From a checkpoint of a small transformer trained on Wikipedia.
Size: 15 layers, width 160, 5 heads of 32, MLP 448 SwiGLU, vocabulary 8192, 7.39M parameters.
Architecture: RMSNorm before each block, rotary positions, no biases in attention or MLP.
Each number is 128 + 24 x the weight over its row's rms, rounded and kept within 0 to 255. Layers, rows and columns count from 0. Numbers have three digits each. The size before them is the row's rms in percent of the matrix's.

# layer 5 MLP up, 448x160, rms 0.0491, rows 440-447, columns 0-79
092:146136133139105138152107136120099147105178155121135115164111119153129164094107122116124129111114185123138100161103120147142105131097139124136101113138098177123152123064119132137154139153111110148153143130131115106088117112151131120096139100
096:135079162110114102127170127110082152127130146164167107106148151122099120133122130132145127151105105112153110098150131119105144133155133122135131166088131145089083157158142130104142106123125170090130105111144160107103145130081087132161114139
104:153145133145084142108140166100155163142124139130115101102115100128117127153111176166125149132141156139138136125127126157131133127115134132135099123087134145122160097138120130136161137106121057145146129128066136124097099154149133135122180156
106:074138092115170158081144130126184137146139111159109129098146132127125147097130136155146121160112144162123110118132121122146131104083148123119141187138092144150107115184112133148172120103154121164147135115138103132112138155138114076113131096
097:123134118134099136086136182088135146113128123158092126113116103090152118106164118144106122140150102145117121117178067134152103107130136134108130133106156111151146132157129140129171119121129067145129152146090123163143111149169137118094140124
094:108099124135120118161094159122152117125085144143123179171180097119088117135063114107156106086144132154160101145130137098117102081123102130125143140145103134150161099121107159133113143116114139170146089123147130154131134123100145135135135120
090:141110137140073140160169132085165124096144156164112135140143155130131133151115140139189165103129137133130131075185142142123114121101103141111161118128100112125127140140133116133118154119096112184153130091142131134159121087122144115146162083
107:096128161103151136153134116122115136115068117174146107129164172089140178116158143122159132100110093139107131143077101136118137169131146133107112144122108138057141131128141142149161162125142128094145176105166117167103148096156132143171136096
# layer 5 MLP down (transposed), 448x160, rms 0.0688, rows 440-447, columns 0-79
095:120129132112128108136121142130108152102116127147103140125122135126141101147115140130124129072162082116144157152128113108115115146133107128129149137119118161124143096154141074155159102132151107163093143145100191136136117134104143093164161094
097:108131137111132163149109162140132162116102110135127107158102144163121149142130113157140117115106165149187147180107133186120166105094117127110124104156160127109122110155130142132121096118134126177113148112115127168087136131157103140141114136
101:137120131142111133109139136103128122144101121115103146135137126116108134153126144138116111106133111136089112112154114104131058130131121133118118123103118142159111127150098144141123127077142059144119102123089122151099080147137125134130220158
101:187134136137127132088096152124120181090118140105167119085108136081091119119129130124111171166144152114118138159115108102121124105133137166145102078140180093119159149120105151111117105084118145087127145126117171124116122121115138129144143095
099:141130129087175075150109116148166109109129119159107119161141120145102138147126130073135145149105143127130156137124145080117131142159136108169120122132122175063117117122130129153114133155103156114120105090124109109146158126104116106148098153
093:125137106197108099147129143108129131109149134166067118203131119121079076106135151126174131139098174139088134151121147125143147116129123121135148123106114117136141137129137157102119146117149115117136105127116118135117129107140094114151111120
090:127099150133117144111106124161117118192140128133095149136148132130133104087149151120149144141117112128163175105124106144104090126099188112159112148123087149137119132136126150132113130146107125162153130123171150134116076116132145136097178145
108:127169163105138130102112122102125103094109155134164135112102134127109141126168141115127135144133110129094116137110092132081129114100168158090132152142074137119138067139094148161170104122142065085147175111112089110137135066159141125150151102
# layer 5 MLP gate, 448x160, rms 0.0505, rows 441-447, columns 0-79
099:105127129104105087109121098108154166138118140118117141124116063127106119161158118145079164192130177167141107094168135110141106142171147135147174121131112116141118093152069126129117101132111134113162119147126115112145085121164163128118134134
104:084078173129109130136158098177117114168151120108094124137130143112149146125100125081131108128122133050081139121129124137171120207191116098132129134095119145176122164111116133105097109119150172122115088103112109146127106125113153097141143103
106:127119126128140115172139129124107140097165103146129098142067132153136137107155125125115133140181140060159185080152159121154129125187150143132117127120137126136100103102142117134111114105130107126121148139122139116162163131140144168141151108
089:173160070139149150093091139154118083118148107116118110146112119109147096148126107173065182135169132147143112125125146136130162108139100180117117098151132125126106135126122143119137125129119103127177133115165128121127140160130112156153077106
096:123138114149085098141107125134104105157129066081136134098128169077126153124121140104124127098085130131152126143124110164139138098149101114131088087124137129115170109112157111110104165145125123114163132135124086107119136133184170145127151078
088:070143119118184116134108113120091147120107081162164108101094090121110093135095119112122109123139136147149135116141103099148123141098156103144109162075102184119085118131113106121153107139138158136085135125146091131149117118146152140089182153
102:071092151131128142139156142109136115145095115134144122158147128106175159097112107088117107119155136125113188142162121141106131142128086108152119134175159138114098103119131109104157144140115090107092117117108126110139111130129129123141146128